config = dict(
    norm_place='pre',
    norm_eps=1e-06,
    init_std_up=0.0265,
    beta1=0.95,
    beta2=0.95,
    warmup_steps=241,
    decay_fraction=0.797,
    batch_tokens=[32768, 65536, 98304],
    max_seq_len=128,
    doc_mask=True,
    train_tokens=832800000,
    max_steps=13162,
)
Each number is 50 + 15 x the weight over its row's rms, rounded and kept within 0 to 99. Layers, rows and columns count from 0. The size before them is the row's rms in percent of the matrix's.

# q: layer 3 attention query, 384x256, rms 0.128, rows 234-255, columns 0-127
# k: layer 3 attention key, 384x256, rms 0.126, rows 234-255, columns 0-127
# v: layer 3 attention value, 384x256, rms 0.104, rows 224-228, columns 0-127
# o: layer 3 attention output (transposed), 384x256, rms 0.18, rows 224-228, columns 0-127
q234 103:50 50 48 47 43 34 38 58 61 33 55 73 61 53 52 62 54 49 50 50 38 98 27 60 58 37 35 94 59 32 44 58 43 36 61 46 26 46 98 48 55 68 29 54 34 52 27 50 69 45 63 23 60 41 54 47 46 29 35 55 33 56 47 67 45 29 74 51 73 56 34 67 38 85 50 43 51 39 67 58 75 32 73 19 42 38 73 32 45 47 61 44 58 61 57 45 85 70 46 54 48 43 12 45 72 32 73 15 49 28 42 22 56 59 54 40 48 67 47 56 49 34 75 61 68 62 45 28
k234 103:52 63 63 49 44 43 52 46 74 05 62 50 42 39 27 54 51 43 33 57 33 52 34 44 48 50 48 49 31 54 51 30 52 53 60 29 42 34 68 61 48 51 39 35 52 34 46 37 47 58 63 38 46 83 54 62 41 44 51 56 36 61 57 62 36 35 41 47 54 41 62 42 28 59 71 70 00 37 63 30 58 81 49 43 66 62 41 75 58 47 47 64 49 34 52 42 71 44 35 38 31 36 71 61 24 47 39 69 50 07 50 61 26 45 26 71 74 28 73 39 41 66 64 53 49 39 49 40
q235 097:79 38 75 76 47 20 49 79 48 28 37 58 39 49 67 39 69 44 47 65 42 57 51 55 54 48 67 59 47 65 51 57 61 34 75 53 38 63 35 56 44 60 49 34 59 38 51 64 18 67 62 48 62 72 25 45 70 35 46 41 53 50 49 34 55 61 22 89 33 32 28 38 68 56 60 52 92 61 71 80 39 56 54 48 31 40 67 36 36 52 33 48 61 22 52 66 45 44 39 48 66 43 45 74 61 31 64 29 30 49 35 37 40 61 36 37 66 51 40 61 48 60 07 64 57 42 65 54
k235 097:57 60 48 52 70 51 40 33 54 37 54 42 64 41 39 31 38 33 38 52 45 52 47 68 65 49 37 58 63 50 33 49 43 43 71 49 51 59 59 33 67 41 78 59 30 33 39 42 54 17 49 55 44 58 41 55 55 30 86 42 51 68 31 99 25 29 25 53 35 53 54 64 60 37 25 53 46 53 41 34 41 74 84 68 30 47 45 60 68 55 51 49 55 39 31 55 50 35 61 52 63 60 46 28 46 62 41 70 46 51 45 60 82 57 33 46 34 19 38 25 41 59 57 61 33 42 86 59
q236 101:34 45 51 38 34 25 30 29 52 55 61 65 39 56 52 33 48 46 57 35 61 53 66 37 37 53 48 57 67 50 55 43 52 58 46 69 55 47 69 72 57 67 23 40 55 48 36 43 36 39 62 51 68 26 58 77 40 29 57 57 56 35 47 76 59 47 60 44 58 57 35 36 23 34 45 37 35 64 32 37 54 48 46 50 36 51 37 40 59 41 67 54 43 75 49 61 48 77 65 72 46 41 52 37 31 48 73 62 66 41 52 63 63 40 41 48 75 71 85 40 19 73 53 32 36 42 47 21
k236 099:37 41 32 33 42 59 46 64 53 63 48 52 31 72 41 40 45 57 18 33 44 51 54 52 51 51 50 44 57 58 41 51 33 72 38 47 47 32 46 19 53 47 55 58 60 37 70 62 34 69 49 68 80 51 58 51 44 32 46 42 41 74 30 34 46 58 70 39 41 48 28 76 50 30 40 38 45 44 84 51 78 45 48 57 50 32 39 61 45 17 37 59 50 66 71 33 56 57 64 42 62 50 59 41 41 45 65 54 06 33 33 24 45 61 51 52 64 46 17 73 63 59 45 52 71 72 63 43
q237 101:52 40 50 60 57 27 50 59 45 68 63 58 38 45 63 61 54 38 97 80 57 41 67 57 38 49 57 83 39 62 26 39 48 44 24 38 19 45 59 46 50 10 76 64 86 71 29 77 27 32 44 56 09 65 35 41 53 61 42 46 41 53 70 44 35 40 45 48 46 72 55 42 57 27 26 74 67 40 61 54 80 44 60 33 69 49 51 52 50 57 60 50 44 45 45 29 41 33 45 72 44 37 35 58 56 33 50 62 29 58 33 41 56 63 52 25 67 43 25 45 58 54 55 38 70 51 46 63
k237 097:33 35 55 48 48 55 01 74 17 40 70 33 42 32 55 51 39 49 25 34 47 59 45 52 60 61 50 44 61 62 52 39 44 45 59 49 47 59 55 35 41 64 21 34 59 53 52 45 17 52 68 50 44 38 63 45 50 50 66 47 62 60 49 63 27 73 58 37 52 29 48 62 54 45 56 40 45 70 47 38 42 75 69 61 55 66 76 38 42 55 56 60 55 35 56 42 39 53 38 28 64 64 64 18 34 43 70 50 57 52 50 80 37 16 28 54 29 69 51 75 49 68 53 57 45 49 46 72
q238 102:59 72 45 42 23 56 69 33 48 32 59 53 70 36 47 43 65 52 33 48 47 52 60 39 43 43 46 69 72 32 65 40 61 74 38 51 40 36 52 65 32 79 23 40 47 66 43 89 36 53 66 57 34 57 33 42 42 52 43 39 43 52 46 22 81 64 43 47 27 39 43 53 68 58 32 64 64 64 61 52 60 45 47 61 71 74 26 32 45 65 37 53 46 81 42 41 61 57 54 46 37 65 63 90 40 81 27 46 60 56 41 56 31 45 87 22 44 43 50 45 60 37 57 54 36 48 59 52
k238 102:46 41 43 35 51 30 58 77 32 65 46 73 66 30 49 29 43 42 52 44 68 39 78 32 46 50 66 45 62 56 63 68 42 60 44 64 32 37 47 33 99 54 60 56 18 44 38 66 47 57 88 62 49 43 49 64 49 35 46 66 51 40 44 61 46 33 56 55 72 48 37 52 46 44 46 40 64 61 35 40 46 39 74 53 77 35 55 52 44 64 64 51 46 45 52 66 53 72 50 34 65 48 64 40 39 50 52 77 48 24 79 58 50 40 59 46 44 48 54 71 53 58 64 26 55 48 42 69
q239 104:66 62 47 57 43 58 65 34 59 63 64 54 66 62 44 56 60 71 45 28 55 64 34 59 64 51 36 38 73 29 61 41 58 48 65 39 58 55 71 24 50 57 32 43 70 74 67 66 63 37 66 22 43 58 65 57 13 50 41 30 50 29 38 57 41 52 38 59 59 74 70 24 59 52 30 50 59 61 36 39 35 56 41 43 46 60 31 51 44 32 48 53 75 56 43 80 40 72 42 56 48 44 77 47 41 75 62 16 52 53 46 31 14 40 45 41 06 69 36 27 46 55 40 65 40 67 44 42
k239 104:86 70 63 20 45 49 51 65 52 48 42 58 61 44 72 47 49 31 48 62 41 36 35 50 65 49 87 65 57 39 53 57 82 49 86 46 39 38 26 44 59 55 67 35 47 56 29 38 66 55 61 51 55 58 30 65 62 33 61 55 34 38 29 39 86 47 78 55 61 51 35 52 62 27 30 39 74 26 71 76 55 35 27 58 68 40 48 75 55 39 28 55 48 73 36 41 61 55 67 70 50 38 43 63 26 08 48 59 27 72 56 60 47 59 60 40 60 42 49 50 81 13 50 54 28 23 47 44
q240 104:44 43 66 38 77 56 45 36 53 65 42 20 26 50 37 62 53 77 32 70 43 43 49 43 59 40 44 53 55 54 54 49 44 61 58 58 52 42 62 60 54 47 69 46 33 45 36 48 74 46 54 30 47 73 23 52 55 34 36 35 45 52 23 44 33 55 68 67 42 42 65 59 23 57 27 59 90 61 56 55 43 28 23 36 29 55 45 46 64 83 49 44 54 54 41 66 15 56 65 32 56 48 54 41 59 41 16 62 55 44 59 57 37 54 29 53 41 52 54 34 46 59 51 72 55 49 58 78
k240 102:51 56 40 28 71 49 39 65 37 54 51 39 25 63 62 71 30 73 32 34 71 66 66 19 59 80 34 75 51 55 57 54 50 47 53 39 59 60 45 70 43 59 50 67 39 18 22 39 36 23 32 45 43 58 60 80 40 51 47 74 63 35 34 45 49 64 72 96 49 25 47 42 64 59 42 26 51 50 50 61 58 52 56 58 39 55 48 39 62 59 55 55 51 68 51 55 62 37 52 52 61 52 48 59 77 63 40 38 46 46 54 68 37 69 59 38 41 56 42 55 63 28 39 32 66 64 68 68
q241 100:56 77 43 43 46 49 79 73 61 63 36 31 71 55 58 31 45 41 44 58 29 29 77 39 53 28 52 63 44 53 52 54 32 50 49 50 61 69 57 53 62 57 58 63 44 63 49 58 62 66 27 38 45 71 65 20 35 50 42 60 77 61 57 51 46 35 50 51 61 68 47 36 41 27 42 27 49 52 79 80 53 41 63 47 48 68 34 67 47 49 57 49 37 51 59 49 41 46 56 41 46 54 38 47 52 53 36 53 48 53 39 43 41 68 15 34 69 67 61 29 36 23 28 50 45 61 29 55
k241 099:37 52 46 34 65 13 53 45 41 28 49 89 46 27 49 66 67 33 77 41 35 38 52 70 51 40 52 59 72 52 40 53 51 48 46 30 58 65 54 54 52 60 55 52 51 38 75 61 71 62 71 40 69 38 33 80 38 41 45 55 36 68 80 44 70 24 32 64 53 45 44 48 72 56 55 54 25 59 65 53 44 30 70 39 50 19 62 71 44 53 57 42 29 39 49 30 41 53 54 32 40 21 55 64 30 42 41 40 30 65 45 46 62 38 58 52 50 25 38 76 31 65 47 33 37 37 60 53
q242 100:45 88 48 56 26 46 60 23 50 39 28 51 43 46 69 38 65 54 33 58 41 53 58 36 76 59 52 43 21 56 52 67 46 57 41 30 52 26 69 54 44 40 48 68 18 52 72 73 44 80 59 32 49 55 55 64 33 47 08 70 40 29 59 48 56 49 35 53 27 53 34 74 39 86 54 16 58 50 26 22 43 62 28 37 50 33 48 32 45 30 55 56 49 70 51 91 66 74 22 34 43 53 58 46 47 40 47 62 50 48 70 60 36 67 67 40 46 49 74 45 69 64 61 37 62 64 43 43
k242 101:67 35 84 49 44 42 49 65 65 41 46 47 58 40 29 42 42 56 62 44 40 67 92 68 34 51 93 67 27 32 47 62 55 70 50 55 79 35 28 27 24 40 59 21 28 29 27 52 56 64 49 47 43 48 41 40 79 34 29 68 22 69 51 46 37 54 61 67 58 44 39 53 38 75 43 59 57 69 44 80 70 27 58 43 47 71 47 45 39 33 52 48 71 67 62 34 60 58 52 54 65 34 16 58 48 71 38 33 53 58 40 56 38 60 67 55 71 65 31 21 47 28 85 51 44 55 35 42
q243 100:46 46 42 56 51 27 43 36 41 50 41 43 55 46 00 38 33 50 82 47 64 32 37 37 57 55 42 54 63 43 64 56 67 75 49 36 37 38 60 40 71 67 72 41 35 58 56 62 47 35 40 34 64 59 55 61 48 66 47 43 57 49 71 19 42 36 26 40 35 48 58 61 34 60 65 45 41 67 74 55 73 53 56 44 48 22 63 54 39 36 51 54 50 20 71 58 60 15 35 49 54 67 84 55 37 40 67 59 76 53 62 33 68 68 61 42 60 33 51 44 61 40 78 72 57 71 68 40
k243 102:60 51 61 76 25 73 31 58 38 53 52 51 37 57 66 70 45 52 55 72 57 48 62 49 77 57 45 45 31 48 54 28 42 22 75 48 68 43 27 38 40 55 39 34 42 45 25 48 24 45 33 50 39 58 57 62 31 35 36 92 56 54 65 49 75 20 21 60 65 36 66 69 40 41 47 39 65 55 43 46 59 80 55 27 61 68 66 40 61 75 69 50 47 66 57 66 48 31 56 42 31 41 48 45 71 58 48 29 37 23 50 59 85 49 66 67 47 52 29 61 65 32 52 65 45 54 50 57
q244 106:36 59 45 33 64 25 72 65 54 44 34 58 63 41 41 41 51 45 54 78 47 72 59 46 60 52 45 47 34 52 35 39 92 49 54 47 42 47 35 47 46 46 40 29 58 40 66 79 24 13 43 39 47 56 60 50 54 34 34 42 43 61 41 53 20 65 43 33 69 39 47 86 69 34 69 66 27 42 47 70 52 73 49 51 53 65 30 44 64 46 38 51 41 45 27 56 44 36 64 42 57 65 48 39 49 45 43 50 02 65 66 49 59 33 54 54 46 71 31 33 39 52 55 57 45 35 36 28
k244 103:24 52 75 54 42 50 64 56 27 59 44 62 31 69 81 41 53 69 69 38 51 64 21 48 57 40 50 83 52 37 53 24 30 33 64 41 53 51 91 48 58 58 38 87 58 62 33 48 58 34 39 34 29 25 64 56 63 56 56 36 34 43 69 49 53 41 68 62 57 55 21 45 47 28 59 42 63 74 32 46 57 57 33 54 19 61 20 63 55 20 66 56 52 63 58 23 51 57 53 53 41 55 71 44 68 67 57 50 62 46 34 34 66 46 52 36 27 39 62 55 39 51 43 45 40 46 66 62
q245 100:42 60 82 58 34 52 66 67 30 65 34 75 36 10 54 55 66 58 19 64 46 22 47 54 53 49 54 65 59 64 62 49 75 73 40 37 45 85 45 40 40 48 43 55 61 54 52 65 24 25 51 30 59 48 31 24 14 32 13 50 36 63 70 51 69 55 59 35 41 36 40 39 38 74 37 39 51 29 36 27 71 53 51 51 46 31 44 44 57 61 59 51 36 38 63 57 57 64 54 28 57 60 29 79 38 56 49 57 40 28 62 36 54 61 61 28 55 52 21 42 32 61 71 66 61 58 50 69
k245 099:53 41 44 37 53 36 49 97 50 51 51 44 54 46 39 47 44 54 70 56 42 28 67 50 70 40 34 67 57 72 41 24 54 61 37 43 39 71 70 36 61 52 39 44 56 41 47 41 64 48 46 60 45 41 70 62 79 47 53 40 35 29 32 58 31 50 44 56 55 62 64 90 37 44 63 57 54 47 33 67 57 68 82 66 39 53 31 07 38 39 56 63 39 51 64 18 50 54 40 86 44 25 51 36 59 55 28 52 30 60 60 74 19 41 39 50 37 63 36 49 66 50 48 35 27 56 42 24
q246 099:60 40 42 36 50 74 79 34 48 59 56 52 35 59 47 48 44 45 68 24 51 50 50 48 52 64 71 32 40 20 34 44 36 29 40 60 47 47 34 70 62 51 44 44 35 39 66 65 48 48 55 41 66 47 55 50 57 36 56 23 56 59 67 57 66 45 60 63 47 39 70 48 75 48 68 49 46 57 56 50 46 42 42 60 58 50 50 25 46 55 50 48 62 29 62 34 70 26 56 36 49 27 71 60 47 50 52 70 77 58 56 35 26 37 69 22 57 57 74 77 35 28 46 26 57 55 53 52
k246 099:18 70 51 61 56 38 57 45 66 57 18 16 39 54 47 51 46 67 83 70 60 45 59 47 35 45 39 42 45 37 39 48 32 47 56 41 55 56 40 59 29 42 64 35 44 54 83 45 60 46 48 44 58 41 83 46 56 38 38 58 49 76 68 59 42 44 42 61 53 69 56 46 63 38 24 31 65 67 63 43 52 42 52 52 32 78 32 41 66 67 09 60 27 53 63 69 71 82 45 51 54 47 69 57 38 22 30 45 15 61 48 46 44 32 52 47 67 74 43 47 44 68 55 18 44 56 58 44
q247 101:38 10 48 61 51 49 58 54 34 51 40 54 65 50 23 37 69 66 19 34 73 49 53 66 35 41 73 58 50 32 36 78 68 64 45 72 56 59 55 40 38 42 44 51 60 45 42 35 64 48 30 43 56 52 46 52 64 53 45 48 50 51 48 67 52 41 26 34 51 46 56 58 50 58 41 24 79 77 35 45 62 87 42 63 28 52 71 39 21 75 44 54 60 56 44 78 28 46 48 74 79 54 76 64 58 51 35 40 47 64 57 59 58 28 43 39 45 66 17 36 67 81 59 80 43 45 29 36
k247 101:59 54 56 34 37 59 49 26 31 84 73 57 43 50 52 56 81 34 55 52 46 35 58 56 89 29 43 43 56 39 78 54 73 34 50 41 30 35 76 48 61 38 80 34 43 50 53 83 51 48 35 54 29 72 63 54 58 58 62 66 61 34 74 54 78 53 55 47 20 55 45 61 48 61 41 26 54 20 36 57 60 58 74 33 22 48 87 51 50 52 48 46 74 59 24 43 65 37 50 33 49 76 40 44 66 39 76 51 49 70 32 38 55 42 56 55 46 64 51 29 53 59 36 30 29 36 59 41
q248 101:55 48 71 19 62 43 52 34 60 47 39 51 49 45 47 41 32 40 55 63 46 63 41 50 24 66 00 29 37 72 65 55 38 39 51 66 59 47 48 60 48 80 62 63 61 37 43 73 54 37 56 59 44 54 52 32 27 62 61 48 41 44 67 36 55 44 68 27 57 38 62 45 42 61 37 15 28 61 85 80 42 57 29 46 31 40 08 53 52 46 48 52 48 57 59 56 34 40 92 26 58 50 39 46 36 46 16 50 46 35 58 64 63 46 35 59 47 44 30 57 35 39 49 37 73 83 40 60
k248 099:49 60 65 28 66 48 79 47 51 62 26 42 51 77 34 75 64 71 53 30 50 61 36 71 31 46 24 44 53 24 49 35 33 39 31 49 64 34 64 78 70 59 49 46 57 55 28 67 59 43 20 43 35 34 52 59 48 41 47 62 40 81 46 59 43 56 58 64 53 13 65 42 36 36 55 53 48 40 34 53 58 48 54 29 36 31 22 47 49 41 68 51 33 31 48 22 52 39 43 60 62 36 17 49 37 36 52 47 67 57 54 51 56 51 37 54 63 66 25 35 48 35 35 24 45 46 80 30
q249 099:30 41 40 29 46 16 62 50 44 45 64 55 20 80 49 55 07 60 64 52 49 57 44 47 61 66 41 28 58 43 44 34 26 52 68 52 31 27 52 50 41 71 57 39 63 41 66 28 48 48 80 42 46 22 54 78 29 76 59 58 44 34 58 26 57 39 72 55 53 61 76 57 66 58 54 47 81 25 41 40 57 54 49 79 14 69 62 48 65 62 29 50 40 49 46 60 50 60 79 57 24 67 52 59 40 63 48 64 24 46 49 55 52 33 41 65 46 49 66 70 65 44 45 58 62 53 46 37
k249 100:36 52 70 69 92 75 54 54 27 71 32 49 20 74 45 62 49 35 77 64 51 38 49 60 39 62 75 66 46 53 50 63 56 51 66 45 69 52 49 58 37 63 50 34 66 68 38 51 42 44 25 66 84 48 50 25 62 30 53 46 32 33 41 27 61 81 57 43 52 40 63 68 56 60 45 54 31 46 38 10 76 32 40 66 59 45 00 49 50 46 59 58 63 63 45 50 49 60 23 52 60 55 62 42 57 50 56 36 44 38 59 26 49 63 31 83 52 58 49 38 64 73 51 30 76 37 46 26
q250 097:35 56 13 14 49 33 51 60 17 58 55 45 48 37 40 49 40 55 41 56 58 51 68 55 67 41 53 42 54 69 57 53 73 42 44 35 50 59 39 51 63 49 24 70 47 52 35 53 63 55 57 55 60 53 70 46 21 33 55 44 62 40 62 46 29 31 66 45 28 46 43 67 83 53 53 50 13 52 36 19 54 47 43 64 37 48 55 34 59 26 87 47 55 37 63 41 50 46 46 39 51 54 54 29 35 39 63 80 45 39 65 54 43 37 72 41 75 11 50 50 61 56 76 42 61 41 70 32
k250 094:38 61 42 54 70 45 50 40 69 58 49 46 17 50 55 51 73 79 58 44 49 56 64 37 82 60 81 62 52 64 46 62 31 80 43 57 64 38 54 38 41 32 22 44 50 61 39 66 54 68 64 62 85 62 62 32 46 26 27 53 70 81 51 25 28 39 49 46 30 19 54 61 35 55 65 66 63 57 59 36 44 24 64 49 56 51 65 37 50 38 57 45 24 13 62 35 31 46 42 57 64 41 43 48 54 74 30 21 54 46 64 55 49 37 43 56 46 52 54 69 42 62 69 46 41 37 20 46
q251 100:56 57 60 65 73 62 48 64 58 60 71 36 60 53 41 77 40 50 53 54 59 78 29 57 37 32 32 47 68 69 60 37 71 68 50 57 53 70 50 77 49 54 27 50 57 43 29 51 67 64 48 57 36 71 73 60 56 83 86 49 23 24 41 53 30 50 71 39 38 58 52 45 32 63 43 42 69 46 39 66 49 64 66 40 32 54 60 12 44 40 68 54 56 69 44 70 86 64 36 42 64 48 31 48 35 46 38 41 52 28 49 44 59 33 32 32 38 72 51 28 85 61 36 44 46 55 71 63
k251 100:42 50 70 36 48 39 30 44 87 46 38 58 65 54 66 49 43 74 48 24 80 40 81 34 66 61 28 87 59 35 45 50 27 40 32 53 76 53 57 54 59 59 53 36 73 23 83 53 32 36 22 44 30 63 46 52 72 42 54 49 35 31 52 43 56 35 68 43 31 24 33 53 36 72 49 61 54 64 43 49 35 47 42 77 68 59 44 50 68 62 78 48 44 80 40 53 52 70 73 26 53 45 40 55 45 50 47 61 41 52 58 44 35 31 67 70 44 43 73 64 56 72 39 29 24 02 50 42
q252 103:39 46 38 34 23 38 27 62 47 62 48 78 54 40 23 60 39 42 35 53 59 72 36 73 60 47 54 51 66 67 19 33 43 24 69 65 37 60 29 45 42 61 63 66 48 54 42 55 47 42 75 53 45 40 38 95 44 55 66 71 56 66 23 31 52 36 37 89 18 37 28 61 37 70 32 44 44 58 49 32 77 45 42 38 89 44 34 52 42 29 57 49 56 51 37 58 49 40 67 65 36 79 43 14 36 52 18 57 65 52 38 62 52 41 39 65 61 85 63 56 46 61 58 53 45 70 63 12
k252 100:64 57 63 53 49 42 39 52 57 61 57 36 39 52 67 54 60 38 53 52 49 68 73 52 69 68 39 43 25 46 42 61 78 55 54 42 42 23 51 55 53 67 42 65 33 75 05 36 32 67 73 58 35 41 45 70 33 39 34 39 58 49 63 41 63 78 60 72 51 37 69 45 70 39 50 17 67 57 66 35 54 56 45 19 81 37 73 24 46 45 44 75 65 24 53 42 52 62 29 50 66 54 28 45 77 53 51 36 38 53 63 33 72 51 42 40 41 36 38 44 52 72 54 57 78 21 66 64
q253 103:61 62 62 52 51 64 53 62 48 41 66 25 43 44 41 76 49 53 46 56 39 30 37 51 42 70 29 44 50 59 19 19 46 31 78 85 45 31 63 36 61 37 57 59 36 63 76 68 57 43 41 58 12 41 54 33 39 50 36 26 48 34 47 44 46 43 55 79 48 81 45 40 58 27 63 48 56 58 51 47 43 51 68 40 41 36 19 45 52 50 31 43 64 37 37 47 36 67 43 62 18 72 65 32 18 63 52 39 44 52 43 38 35 71 37 72 73 52 43 23 39 41 50 45 74 84 45 28
k253 101:27 81 54 44 53 49 47 38 54 62 51 57 51 50 72 57 42 39 63 77 67 56 82 76 71 56 76 31 68 28 15 35 52 42 70 39 47 47 37 59 28 57 51 31 40 45 37 32 55 44 66 39 45 40 63 46 44 56 64 37 61 36 50 51 61 61 55 67 19 60 60 35 62 56 38 69 31 13 50 20 35 45 43 23 63 48 63 74 37 44 52 53 83 39 49 63 41 49 37 57 59 63 40 48 55 38 45 51 59 89 66 66 32 40 44 40 38 75 31 69 53 24 45 70 52 32 70 53
q254 100:27 33 28 34 55 62 47 45 72 45 62 38 53 54 61 57 43 53 47 53 68 54 78 59 52 54 38 29 61 32 58 44 31 21 45 44 26 54 39 40 83 67 43 54 34 38 44 57 68 18 42 54 41 21 34 17 54 39 51 66 36 46 34 64 42 34 40 65 39 57 66 46 67 54 54 55 64 43 51 64 61 72 50 72 53 60 61 52 21 35 60 45 55 63 55 61 51 32 79 53 64 64 58 58 82 22 35 51 51 93 68 47 77 76 44 42 44 39 61 34 54 53 83 60 73 44 49 37
k254 100:30 57 66 62 69 37 39 49 55 60 58 86 37 45 42 50 60 55 73 26 51 50 56 40 60 58 51 40 39 35 53 61 40 57 57 57 24 51 28 68 59 50 50 64 78 53 41 68 59 46 56 52 57 45 44 43 33 56 50 59 49 58 56 54 49 62 65 41 52 15 73 33 34 31 37 46 29 29 73 22 50 74 47 31 51 61 43 71 56 61 26 49 78 57 46 41 60 44 40 45 72 64 57 38 41 47 56 32 47 53 41 70 47 21 52 57 60 52 59 26 27 57 44 67 60 36 81 55
q255 109:52 60 61 46 39 75 41 36 88 44 74 23 63 54 42 37 36 46 47 45 25 53 34 81 76 65 43 50 26 34 70 66 52 49 21 73 49 17 62 51 59 39 01 55 59 67 50 33 39 72 24 81 72 44 38 57 48 47 73 52 82 40 48 30 44 43 62 35 54 55 35 36 69 47 44 41 62 42 40 54 37 25 66 47 37 41 49 49 48 45 56 52 63 27 55 58 56 43 43 31 66 27 49 65 54 47 40 54 53 59 22 39 56 43 54 67 52 44 77 55 34 63 51 66 46 52 18 33
k255 106:71 48 43 46 83 51 33 45 48 55 37 53 47 42 31 65 27 46 62 30 54 55 59 44 36 58 62 41 64 60 78 65 33 41 63 31 40 47 85 74 59 28 52 58 41 55 62 37 63 57 44 54 39 83 57 51 37 27 11 72 31 63 59 74 59 45 43 80 39 87 61 56 36 80 51 68 35 41 51 57 57 30 41 28 20 51 40 17 25 90 28 48 91 41 64 34 59 44 70 16 44 72 09 31 58 58 54 51 32 49 61 43 40 47 43 23 51 20 56 46 67 50 35 40 54 73 54 41
v224 095:60 59 42 44 50 34 47 41 47 50 74 51 38 53 50 34 57 65 57 30 50 52 51 56 46 30 61 76 40 51 42 63 83 68 59 87 32 52 37 69 72 66 35 52 65 33 40 46 57 50 39 50 46 52 42 51 47 71 41 49 62 61 50 68 61 26 51 68 40 30 45 42 69 52 13 38 73 47 66 19 44 50 55 54 50 28 42 54 67 40 56 45 42 42 58 46 37 31 68 46 83 40 65 67 40 81 47 34 40 33 46 71 58 71 37 51 56 65 49 72 65 37 32 55 56 52 54 51
o224 097:63 46 45 66 64 20 44 60 65 48 37 61 88 51 45 54 57 71 55 31 55 55 50 46 61 52 50 30 38 53 56 33 65 49 41 53 72 73 62 47 51 38 44 35 45 55 64 47 25 31 36 35 63 54 58 53 48 60 32 60 46 27 61 51 51 77 56 46 78 57 55 53 27 49 54 22 52 40 60 55 60 39 18 72 62 65 61 35 51 30 60 48 56 70 66 44 61 29 63 34 59 69 62 18 51 17 74 49 63 42 63 28 51 44 36 38 40 35 23 30 54 18 76 62 42 49 35 44
v225 097:44 35 55 41 31 39 37 55 31 41 78 58 53 33 46 50 48 56 51 37 25 45 61 85 58 46 73 48 51 84 45 52 63 56 51 72 50 50 52 38 42 36 62 50 56 32 60 52 63 53 69 50 46 58 67 39 68 52 75 41 43 29 63 36 54 59 40 35 49 74 41 47 74 26 79 51 59 47 41 46 58 53 31 78 63 63 37 53 38 49 36 45 83 40 39 54 53 49 33 70 21 62 72 50 41 57 52 37 57 44 59 51 58 47 41 69 49 47 54 37 72 67 68 53 53 46 32 42
o225 088:56 44 38 42 51 62 37 48 58 30 35 51 36 56 36 31 62 42 21 70 61 46 42 70 56 27 53 51 57 60 63 42 62 52 46 55 34 65 52 31 50 56 79 37 41 86 52 51 51 75 63 63 14 69 62 29 58 42 62 46 49 50 58 23 42 32 41 64 32 56 63 80 39 38 29 51 57 62 55 59 65 61 63 35 63 47 42 76 26 54 66 38 50 71 58 50 51 41 32 50 56 70 50 66 32 68 42 60 52 62 30 67 79 79 21 45 49 44 55 52 46 83 56 49 39 39 50 38
v226 101:50 73 45 46 68 75 57 43 65 36 63 49 01 35 48 67 69 52 39 67 45 18 36 60 41 49 65 44 61 40 53 57 43 26 43 72 59 46 30 32 70 46 44 46 56 58 34 37 67 53 48 53 15 57 44 50 36 46 71 68 62 56 58 47 55 33 63 53 75 77 55 64 58 19 85 74 46 33 69 30 52 55 46 33 52 13 27 39 61 42 48 46 44 53 41 50 59 66 48 44 36 48 78 57 30 39 54 49 50 27 55 48 73 88 49 55 31 42 76 35 40 33 51 41 67 62 20 45
o226 101:37 33 52 57 21 42 60 66 18 43 18 42 50 38 62 61 40 34 38 58 56 46 73 49 65 63 55 59 36 32 48 37 44 51 76 59 22 56 59 32 33 55 59 77 50 56 78 37 57 82 56 39 32 51 67 24 37 54 39 33 48 36 41 29 54 42 63 61 39 52 73 46 47 64 56 56 36 46 49 48 56 52 49 47 57 43 59 49 43 71 62 22 44 52 42 42 23 28 36 48 41 40 27 71 72 55 23 42 26 65 61 62 70 44 64 54 70 20 80 40 52 24 30 73 51 46 71 47
v227 103:52 54 32 55 90 53 34 69 38 59 51 61 30 48 50 40 49 54 41 44 81 80 45 74 61 38 32 49 86 56 59 43 49 21 72 38 39 63 66 17 45 59 53 42 30 49 50 43 48 67 83 31 38 27 48 38 38 37 58 32 55 28 31 49 55 71 42 67 80 54 61 55 65 51 39 46 56 53 54 41 48 44 80 61 50 58 50 59 30 23 44 46 86 56 64 35 58 36 45 57 39 72 53 63 48 25 72 65 33 65 45 61 19 50 37 31 58 27 54 57 80 61 38 62 46 67 57 07
o227 104:42 25 27 52 50 56 63 49 52 46 44 57 70 33 34 44 41 46 51 65 47 22 46 38 47 73 59 56 72 47 65 19 41 51 39 60 66 59 25 46 53 67 53 42 52 65 38 25 70 60 51 45 54 75 45 63 49 61 43 38 39 68 59 23 35 41 71 58 37 42 50 52 46 38 51 71 58 40 56 63 85 54 62 36 77 34 64 48 43 49 58 54 48 47 73 67 51 49 60 73 60 73 53 43 36 50 40 60 66 37 62 66 61 39 71 43 56 26 48 52 48 61 63 36 46 42 59 53
v228 103:55 34 43 36 31 37 39 50 38 57 64 45 53 34 37 36 32 56 53 65 24 43 45 41 72 59 60 29 46 55 67 48 49 43 35 63 51 40 53 38 41 53 56 17 59 51 48 67 68 28 52 55 46 59 46 32 48 38 48 66 59 48 48 58 64 50 74 35 16 61 23 16 31 42 43 58 48 36 25 45 33 79 55 64 28 67 28 49 47 38 50 47 82 43 38 69 38 26 53 61 55 61 66 32 36 61 47 44 46 75 52 39 65 85 46 62 66 52 51 59 68 56 39 42 51 63 33 47
o228 101:41 24 40 47 68 79 35 64 64 65 25 44 24 31 31 66 65 45 32 83 50 66 61 51 60 43 66 52 32 65 37 54 56 33 14 50 34 67 48 42 61 50 70 36 34 48 51 65 59 81 54 54 51 54 69 41 67 52 53 33 74 44 31 49 18 47 39 59 41 56 36 57 38 40 43 35 49 62 82 73 50 46 43 22 47 39 72 66 58 57 91 46 27 63 55 40 49 49 46 58 47 52 59 59 14 49 74 53 91 78 46 30 49 73 42 41 55 51 41 51 66 42 63 38 49 08 77 55